{
  "n_layer": 10,
  "d_model": 128,
  "norm": "layernorm",
  "norm_eps": 1e-06,
  "qk_norm": false,
  "bias": "all",
  "parallel_block": true,
  "init": "normal",
  "init_std_qkv": 0.0391,
  "beta2": 0.95,
  "grad_clip": 0.5,
  "schedule": "wsd"
}
Each number is 128 + 24 x the weight over its row's rms, rounded and kept within 0 to 255. Layers, rows and columns count from 0. Numbers have three digits each. The size before them is the row's rms in percent of the matrix's.

# layer 3 MLP down (transposed), 512x128, rms 0.3, rows 234-255, columns 64-127
102:157224125121145137139095124125133141103132108112143173139108129151124156127141126106117124120120149114131116115148120182123152119166117119105103134122122140063139118141120096098112120107126153
096:126140118146107102124133105093113135115061129102106122127140162119118112127160124145119117129085076130123123166111077122174156146168135200134150090153109130138086191115157139104138108131118151
092:112174147171157137100142106110138136144146127108127139145119133122148107052160169117118167153141103099108108095127162123152107094147136147163120149122123143124086142112119166166106107134155120
112:071102132113113103130117184141140084146120133134142084141158115148101109132110119135088146137147144122102132142125120186142127121200111129132091146109101145083168144165130152101121116136123131
084:105190117180147106114097149126134150124172118134125125133120094143137201113125139130169121157137124131142134106125148163161144129148138120062110153123109118121121086109130107132134109114124138
106:133124151090105182134093141142120147144125133140123083137111126153097158107129126137086174122144112105102106154145125152210114130155132101148128129108122167097151111169136136137124099128168127
094:153148106129115174128145138151130173127162144138097168116136113118139172153188125144139159134105119115144112154161177156151115142144135136118121100118131120181126129162139093161095168113103154
093:136145105097110145089105155149136089157117104129178156115102094129113128085122133153144188136144138149127141172109151112167109115119109124089122118105123093140108173149146153130152152138105154
109:085142129102125119093155093110128092173124109088129138094121165189137122138124126117147137141057085169119147148153116101184095136152123150145125088173121129154131081150136113134106140112127118
097:145098156085138157110163158162140148146108111136106131124115126143141125170096096127134109132126114124132104084150167125200187135113121146162140144111145106110075117135180165118105137136082086
107:161128113159115170080136138100097144119142093139125115138122115124072153140144087125096098099094126110114113116170112123151106140131158117166163131122131146146170192115119159155132103125149130
107:126127117107157131115097124117130124108120077122149111141100116146133139118121142097208098133108116110139100141106144138161135106137147167131116129158085161144127131177144115080112091163119166
086:080143140114130084150078115130143105138128126152166105159115153161151113112140113138132107191163099122128164111105142105152090097166106161118116152139062123143137126124128107128163112131141155
096:142127096143123118111147189103136142160103122122148102129114112122128166111148128160179142168091129139133141142149094122122145065121129168138117141143099147115119140139155123111107117144144129
093:131146122138100122139122175064131102142151122156094092128125098113150061110116077157148113136146121141148134117106118138158092115124150124128056116167128111122127123168132124146122108137122122
098:121114146154044122112129120116140170129140127106112120112130111138107141104109106133122102109087084135152130131100133097112092136124140100148115121171143127141163119138121112120089104150171128
095:113109117129130086132155100108158118150153159127113095146123143103079167101125161127152121100087101129118140127118109102105156085130140116114126119146102127183135085139108090119091126111087143
093:074150095117123103080127170104116132163093130133112132143064118126103138101118094157141110141118130142129106119138150118088106118178126076121116130192083135137108132081139127152126101098134162
094:144189110115129126116114150116165139098104113155156149141149079106166115151118121132138114110168096088120155151148130104148137148086110103074127107144116135117161097092132114131091120151100135
095:132163089119191174154152130160134130130066155140159116157119136120169151123109100157122134162104135132116117154115139122149098119150106141067115122156152125145148134127132120121090089162109156
092:116148063073137149120056125146164124156129137086120146126128145140155145147167088125141114123116135120146127102090073125126119115098145137155082112147113057100162141146122151071127114161149154
105:158123114142145132128100164142123200152110122091083142162149158114153140098096133135145154133144120115132151182171109147079161179106126124151146110108121126100132139107102087099110114138141099
# layer 3 MLP up, 512x128, rms 0.315, rows 235-255, columns 64-127
087:077121153132122173162119172153095140096165140127173124137136115096135137098122138167127130113111120115161105163138143111137145089122088159160118120105123148071120152126113129100162133150126139
101:141080121111067138136124091082115111075170103128120154126140063128156133102153140139124099132121119187107122145120129143121109119107122147120120113108151131104170120127147108091147112134140121
099:120152118131153162164137126112126163139148128153133113148094115109126120136106146139112113160113136112131137122158107124099147131115060084134105112135111103133117127156130120141115156064133165
100:151117111141090120077148127152121113143117119111111153107132154152177110151134111101155122143131174145165151137095136189138102116193155131176120136151109120160114127138135164118140126102147127
101:104145117106122115147092114154096129104127137151106113133114150124121174108104114131142117157104097124134146092110096159123132125147114130144120138138145153142104118192131141167105088205132092
112:137113129125116112149162160149113134190115106143114106131106111134134097131143125103159112163159116125125121162127147119119126125155141146125133121123114106162111107146110125143125151140124105
097:109137101165131109169129074088168149167103181144143158153102140063121091159071103125165142096147104157168098137118132139109165134118127121094084146133135124135158121102085128100138098141099145
104:187113129131069165123096142154153134103141139108157124144129133133147096143179125147127142110070146156125135107152144106097107163137128125126129127103111107102132089134109101152152137156114094
092:120103165102120146137136131153137146086146112151166166117133114126097119120142168138171105139119092142120112124135162108168146096113103138181135109096154110137134190166149151119141136127128126
092:110104126131083164086118134148159114145176109134110095121152099130137110143124107131115116147129149135125140122132160093128107129163113097133099137111166134152096130108141137177135193134127085
103:082148096120091166120155132138133144093111101153159125151162103113138172090107155141141115142100129108118116150120127120165126090058132134116154126187133155144115135119145121173150151125123157
098:161118116181096125115134124161148126109136124119091138102116088143160098147111134105127116089123142152143092133156137165139120138096140127077129126121170096121173076152119083120119117166109145
102:128112113129159126136118153101111138155086127145138158116110094122123113114123158092128167130101144122118123121126131121116118088172133137142149070149130128162088109132119143097106182171122087
095:127157121125109118176109125133127086103124120161121126170146108149130113126101149169155133130111122135106149090104103129164160123131161124110129071148134166133171082148143117136106125102147043
097:159155163136092127090125096176137133125140111107140124107166104087138135126142100119062148144067154127139118168162099136115133138139147105114141117155126143124165159101077098157105117114113137
097:103122113112114123155128133098159119142135098150163125148115113090141134119112133128146129122141095098135157146076107142142143098104133152103152147086149112160119128163104094135153152161136121
097:134132158130111128136085095136172094147105139114186111143178157134086139147134128129156132126133133114105156115121118142132125144131150116108095160159167147107136156151148144099127117106108120
096:158120167127119138135159108105109108131118112099171088123126151128100162131106117113175150100137139120125119126046117133108090148140116128168134084129140131166131111103137159143161143146149152
104:090106111192063120139151123103121148133152103127149129124159091116136127129155139100126103102132137103155146142142091144121143124109151118100133164163107125106147106116163101117183144159132130
094:112127110148128087067135141107138118112143178170147127129126119131108111130109169154071116121119145108061190133076130170109140097148131107095131167136163138119127129130168113105124153076133167
107:130099106104113148104111151127105169102090105078158112113091133104107086159120120164131141102121141109100137127150125143136140169121144127174132089135131136118158158146122109105162172129067107